From a checkpoint of a small transformer trained on Wikipedia: 6180 steps.
Each number is 128 + 32 x the weight over its row's rms, rounded and kept within 0 to 255. Layers, rows and columns count from 0. Numbers have three digits each. The size before them is the row's rms in percent of the matrix's.

# layer 6 attention value, 128x128, rms 0.25, rows 74-95, columns 0-63
105:110115130111111200132108138154156135071106155098146140162118153074149197055116149124105134138138128124097041167105095167132068163188094147132135205125147127157100170095119127163119140192146123
122:143116134121071101101197060130117129091118152070192126183101107127156150107099132101093120119205165169143127090111094115145137135138128133128106196094113098170081131185120069103094118074112132
108:130099105193164178162114116182188137199113104097151118055129101169110148178086162121134130101176161177102084131180185129140178087112095149133115107130128103111179167148166089059100122098088153
109:176142115133128168105150100163174160130162162160129117144167129156102078143139077084125119080136161169097110108074145084163112103118155122153162069146124174196095147146076095139115122113124029
110:071113122144079141065153141129087076163141127163162154171144133130116078089115149125143099100153107155176136130086098113159151150131076164159134134144162078124175135133222113080122163156135164
115:167151069151113152131157100109164083088155106093146123072160212189117096122125180120094151151118078104115097078152139165110182155061113094110135112141141147174151167143068131133106123131147186
108:209119095098128129109185093135182166086164106150128130131090137169181123071110128114129043168164125160113201096109100128101165147106127141074096129160127177219099109130189123149066102133120146
114:119200099111143166143111072140170105147086134056155150085107103134177160095182109166152171182100126133138115112106130106056154162203120112113045129134128144087154156089169069129118091137116087
111:096117132098155148097123113132148148099083132157155113114152109131128079154161137127111116092130133120103150142119181144167143110086135166105127138117128078132156058148078057172105152095000105
107:153192111150092131116115128146090148151104098118118169189185122148076048093109136090107178095083138118154119102164057138106131119152139144107142144185102139099100115083085159119109183140163121
113:124178131142106151213143084122095170155079138137112105122094152089139100138176146127078122123134120178060130134094145096089111102156136070089104109123093157180101187067124120087130176152116062
121:116141167106122067145115140071087204147153143109120155098102110134168146141166166136161075144112102121124136140135124100134135170132090083149101138129164126122179102029126104160143077064118123
111:134152127094130175130123182149188106186095139164123109165105091139078150124148151107056089110116120167151165071107157169160072143125060125148168173102197118179070168109089169100151159181180101
114:112118165158147119129186158107181046102112116095189126088089189093105148123107096041197116164156118112156108142196116098099136139151110086122134156096106132130114127152154124169081119152119110
111:112148191134164094113131106085086152170107141109035131123128099104099131132143104119196118162162114114093128169167198187110140150166165186141136097169092127100116139189176090119129154129122145
109:115186114126084120137074159117149128095131205095142157159114152147110160085144082091092180098146207160167201082138112127111067108127095114063153118140110114148135119095121130074106155123088107
112:097129150114104142113153095160108166129127086132112128134170146068096119118195103095113139132060201144113149157136115107157134138195118101132156130133098195077105168164191089149130092156117202
104:119132090137155105185090094099095102135135129117107202058139120159058118107120129197120159083089122143118164098095087123087143173167155188198187083104095135169091164193126123114140096114130141
105:122114121125144161086140084147155152154088142134073135098207164072177128127166120086187092105094183159121139143128119142073188170090146143145113099111143147136103173162148115124118128124132144
100:170135094113124139083115170144103147113120122151123128089117145181113078124120173150083099148168182151138130080167129132136106093128113112167148145102119113141149119143202114072109153127176070
109:141129129141123137166173127084181111157147088098138078131172145174070140108104121117120116140164088087081110108141086189163148129061130110158205139139085185141131117100124100061112098178146103
100:163153196082075125114144135145156114125114059168107129155116107178101137112138106168102089114068209157124121098084137135080144175099099158146131196148147093126097109159148099131116047079069138
# layer 6 attention output (transposed), 128x128, rms 0.226, rows 74-95, columns 0-63
091:179128135117132109055087120089095136134142167167120093045138103163157047156127123158164156113110157166123153097155113127130100084109164133091165068133092088149139101139147150120133112123153179
103:111120173106156152138104154165146093192160123179115100098142210151102077161111154153133144144089073081112149115118179189153115092109135149110149138148104161111206157081190172207155162108176093
097:140129164068078082143129181111089089080120136118132169113115124074164145112100075148141099131083113102133134150075108130121093099118151108137129119138139155100088114065114136210175084181099134
101:092109183157114036125131159105111112124121097108141174140125137126128123110092117198151122132093078108156127161154126130132125114192165105107151193144120074096182087135184134100149127153135166
099:149150157113150121193122102083130136087127074064135121073151155142129128164222137159117127142112162163118169115184154094120081098053113112114144100142120145185121109104095110148111095100104075
100:106130156096171065103112147163092189148086141132139126147124098089176126153117107195205138098134113111136115146081120057174120159159071130115065153128156097059144170136161103140171137101153155
096:064133127137142084111122176112107135145098134129151078156155141129130107180118133134198125095176103056148042139149139145178097126150156140166144101128095102130113118129057135164198125063140114
099:132130138175128083116149144100154116093145130213142087135123122121088095125100047120090145148131090097108127170108138146179107134029162143178143160101115098107088121152070102064145128136121163
096:074157117170109122187150140091076124152132167110091080148073123084101126117086182165170138128107148134117100160151047143063073150156107164108052139087151181140090148105143145079140159142194154
099:109061094126154128097130155081160109105167202138107125108108155151090134156143135171137096157170126155105094129162202144175104129103123118119119085122164122192116123170180110124140082103071037
097:078129102129174152121097158178194128097141074100152080172114092174120145128142090115135106113093120135161135098150147093161137099148141124157143140140127075098172070131177132158120081161127205
102:146086081108178232113177102120157044108073160111081119112145150081073088148091127116107150158152110128128106131141086154155099107130100149090122152159090128118110105146129086115096106155107167
105:105097131166159101145144046140102165092151112104141160143158137077130099099148119117174157130162132102077088170163136117072158121149153140074099103107045119084188073134110149111136076107095131
104:124146133140091091130092116156089168165130102183112096145165046160149089148131141156078168122135140156074166104030118172160163129108134117155141123154153118115184111061134110100164089149125087
097:120122105120117161124124131172125134127153103132165178143143151177130123155103103110098141159134156110128086167064071103158111143115062124057132119108163117163127170123084142132107100160122094
097:093119155127133115157134071149042105126139057145084095064114072123126115135128122106156137109082080131098098176166129126132183164123155121150119151095221128131155140146159160162119158137151165
106:179109182169149079135129163091173127173135127168142108123146097187095196111126161144196089153169114143133094114127080120069158112081105106094142143122134074126167151064136166114104163073161082
096:112115125101177190050166154105207126116146101136101147131126128110123110128146113139131079107139141067146120176119175140125110140116159051114137189167197103118202150100130187144143166154143146
100:129117092118111087157124112100115117096101157127187177162050132172121130073077149164048118130106101101152106157139086121149098132108128124128146196157146120136175096122075116146217141114143143
101:048092130150146124094096141119159076161136151103074131126198099084147145100144073047096142110127036120087152126116106122140131118163129152093114083171170149111101122125082137155134160125067144
098:148103116123134048138135179135097092153053152126159141116145082107156099114189072147089128116044122067131132095126140113149095103206103146127133093055139091111130159149155160126097180075140081
091:071088075167122165185150128098162083139190186105130120172112131107165126163128112107174211115145095106160081157137105079177127085139148098093180089184134142113162133131130157144111200115153078
# layer 6 attention query, 128x128, rms 0.303, rows 96-123, columns 0-63
154:172132097091178088121134104194129125078158064151150181122164148168129084141131101115100195117084126113119158163144073159100113111078215115134124148133106181099209103051115130119143102152124099
130:097142101114115159135122112135130140166088155109110123124183140094116111124152088084137166066111139179144127108095115114085128164125162152117103116148147097169074148126064187170141137132071093
144:118138110116116192101114121172154168170119105179090160154148081108114092094135089135095057142085134157110214148088085156201099124077093158107159126147161151128098104140144135167113159112137143
137:123111114095105104064083185130076132098129162129141122163143116054163134160161084125145156155103164101174136159077107106199081103176123132145130142090142112082088136110114136164199102196078114
159:133170123132077053139111153111052161159165089074149149152112081112124114110070179160123143115134132130086123146119098148108155150158170134181151184127068151093100088152107113083157141097149185
151:157132136106108131142145117197142187151138083129132128168202081190156037143113147138078127109119091126097146145106186149124160094074101141131133161095154127138152082118137148117071130142130198
143:100119118130101131106132117077076165116124117143170168123090134172130105101128101159138113126151117082127101142148107116105233096099109053102109082081110134134161119155168200095013121119148142
151:190119135142124124149065135097093170115106129177098173049146140115092125118139153132139099159089108152091152111122171141088169123141113127160117138093122140181096159150091165150129146107121114
160:083140155132125175120100123129125200167096095062152091151122135120133102071161186104148117082123105012142065124158123097136192161111134085138099085125168095103189134100124090184117132132135105
154:134131167088199087132117181150186136112120127128117096111113187184156206157103101129162099172129167136134126130141120105067109136107075115068109124151136127142167112140099109127135131145144120
137:152185150102089126121114139095196115156107183185115168110089115182084169101179127136148044132125084097105171076145141154113136136054110142094108196154210152103180126117113154087096087109134100
141:187132110155124095187101143118136197156185174103110089106120141214170162138169129152137107138127146176064084110076121144153131127055156125139105171090122148212101165089130116069131086162145081
157:120121110095167222176145114221189112155110147114105127135102106102096143116125108114109130178148094129098065131156156160112137119154086180111065122173169104199120155160184136156090128146132095
155:131179116163081107140128149102114138127093149089172150169114124097107166082080102144169123116147107140111113105095054090185115115129092089079155131130137131142048165128051092136091119131158131
136:103158141054111141161147135154112121069106145090112087153079122129197147088113110172120144193192098127079119164097144105101134111079138054094120174163128177143160080129128108115092170109147106
142:092071081133147155045170161119220061101150121132130137124181147116169138143082084104135147070123109117132093144084097143141146177107091137165161113125157154115086134170083135083110085176117126
152:134080125138126159089125130165121113089088106090136136191114168123142093094128135136154108153150174135153128138156089102100205096126079146094055211139126132088115098184213161101078183132163190
148:181169109165115117125051082119127167201143214130148093068130119180134073167128139144113154059139144182150214064119109103115125126110111152107155089079122170122174117133142115080126139113157120
153:122136122084176065159115106137096096130069146157148137153137102117159128130102119160139175107090112132131091099042101114087119138169090158107077136178112106103148144115146151120159144105096072
117:155160141147045155113168149140128099163110146141131105127119124116128113136126164141097106114034122134147171091154123131145119128093162074090109147102153095148051207169151116086139175126188121
160:110134126094132109152104138160116193127113096182128170167115107142149103076138136150061094103110094134103095107083126100188128126129074160107102180081117113120141117058109114165117146147098136
163:132115083096119133121157117181105148157157186114116166157128145077184136130116140126126115139153138143123160125086114125111086156142131105157111108058178173169089188103160122122145171125160110
150:093079113138068174151101158110137115126118131146169146134083155127082100083135143121024170115147121121160126106120101130135131151200077125159137188087140122142131141123175123134124097135169151
138:121137099162138128147165202142138053147153164162105112141139186060109128087126127103162097199111094094168136157105114117139103179143124099183134144105166166126086167095161162150174162195181120
147:157169126108114123176086097164117122125153098097162111177110103152157193102134134187057156170069157151172154096068117087125117109127160138138117173102171126195136086083097140209171124111121116
157:154177128075133138081092137134071166108057117172115151128116106102110091103154089189141137170090136108059129112077144124192145100150093114154101143235135145079120139155131103169140146200148134
155:176152115173136167092137114188066149122116128110147108119112144187168116139122191160124045139096196193107071105139176117132125161138145100174122187116121120100116174168110099128110128081167143
148:114172192100084137118129131098140110111085107142099128131133122170112104138156120124063159121047124088102177072158153160148114139097120134132107157189148167111109164118079207111134127185164136
# layer 6 attention key, 128x128, rms 0.277, rows 96-123, columns 0-63
150:158119179052163140116188125163113118092146130145155159085124090109164128140139143138109144091140130154184117169090109141138168134064161100087174097125059073139160166093128165150162108201163089
124:196123126134126130163111139134130101131174106079106157117201143141092140141119089118080097190150115106135122122088084096141090139084070149194143113114145114139073175125113122126084111108100084
137:192116100156126173081078140180092083102081114146100160130179090139159112100106064120069134131147108128133152052167087082123155091119138154147143124139151153104106183169139099126161116145142172
130:089071088118152143157139151073141150133077126130140131161103161110152114158117069159135157137094144071132143106106138119175067079172099092153124118113116104086104130166091136129225090107136128
148:121133152178126083205153126111100127071102094115150111143131077071197151132086180070127116141130156162057109129129088096097110143118143117166113179090096118121144063102116135131193148139117132
136:165124176133166133104089009121161093162107092200157123153163152157160070153130141177107125136136114113118116107171118166089149148115161098141154175095134073106109091113106173118102113168095125
135:145100146140096078165125131134117168134088133184154115117130120078148075113137172142162105187135143116113086091144158149160172151146139106066170151092173132130145148114135086063064091139196179
134:182137158156107111126141166081089156157093129224159153099134119092129134129122131052067110170117137134070118126118129091149169183101115144198117121108146138104150084129197146112122182082114101
145:071093126098126149159161090174098151179201086069161140193115133133117132127123107123106069137163104072157104104142138129134134134118200153119187097174149144080144100133094164139085123101143083
139:131092199102141144064137140095183137132162096136131087118079119156110145054150086156157101146119153134162136134144139118084076153080160089113103115149100145133205140127124071126132149137133163
128:144107135163141087169116100113148107176151159190106135118110079149128144119126140129099092109137116143090107239126187120051152132095118130154101110190159107113143174124121130142085149162119110
135:150193135176161105155113148124150143124173140096075149103068158141128111147088155189154162137155133216115139132121155179108118179100086093171131119057162087120145115167112114137102142098137037
143:094094140135143157174149104117128096130158136066105147144173136153096185136179085164130131119129052135100133153173169095147193101151094152118113137163159150137050179110182101158093117081102089
145:134206134178127119185131169077156143138145138097167139127091075085136085107163081061148114101136143097126102186095076127120159139141125163180107175133173154092073163100116126121141142095164137
140:064084190134126069129167103177141120076103115111111214116128155149148123097142158179136139158107130164106133118203106130165103102119176094109075115165175156132156145186129120113102112147149091
133:039111043160147147099118154117212123088137105130050134143136144140185122192113108099100112152166117159184102163120068149158142139161138105096114111136105126108083158149132110089138149139077156
140:158118124118176167134151116148130124100116117108125162139144151092173101059136174170172123124111131144130153139198105081163088124207134041088158125136130104125138102155151143080116156125150150
127:201140114181177079116106114125137151141116161139167112103167105216162095137163123139174075135118152124107127072083128147131117144151137156065175110133104093125123148148119112162078157110159091
132:129102152168141070075174118147098153212088085111129155102135129146127168086119121131130161163160111131095149181161101132072085080157100144077149152134126079144139127061119129149120152146108066
109:141137129175108138082091107088138064114174161069098132125122140151165066130149101163189131066102161132114118124081172090132148125195150116102135161147195114100125144162123193142129107117165218
144:126111117145141095077166098195135131168106098158169143165039124123134145131113062138098194143120170064108158166101095117111162158128109105106177125127172129124139174085146108147154113128145118
155:082157116091139150145057105127110076170108153081087104148112080131180152125114150137135115111192160146159102151078056142133172081161143104127118158059152163120089125075163183135113148147174105
149:098143071154123106151164054149133117100104143102127179171077109130096074136068165170117141166060153073105134084140183086198167093127096204133110099101099136138110145096086152109122084151102155
130:136094098146134144157118053141095072118148200146061110133113160110121137138040086155124111123124156125143129163141102104145083077103133168161076136163156160137125197123090122094155162137157138
136:172092168063130100191112123169102106139134145103177147117145107145126104161183110127082112154116204131136148097099105111101133043113146121162149119087221094150101117146089158183173057102095075
143:122146067068124117082137159123083104164088145123138171139089134143147095099150179105090124132110140107148129133147183138103080146124089089139140120125153157088154113119146133156127064121150122
142:222147078124091160136133113091057100144175112115112104139124114142146101120150129130126115136117173183104063094118169181102185154131134054097129115112141124191165100170104110125150150089169135
134:130170136129055103155154147115133105152104062120138167131148155149094106132105119148108151088124100111135135115101166096174114129142170017159096187174167113108179193116121164166143109111150144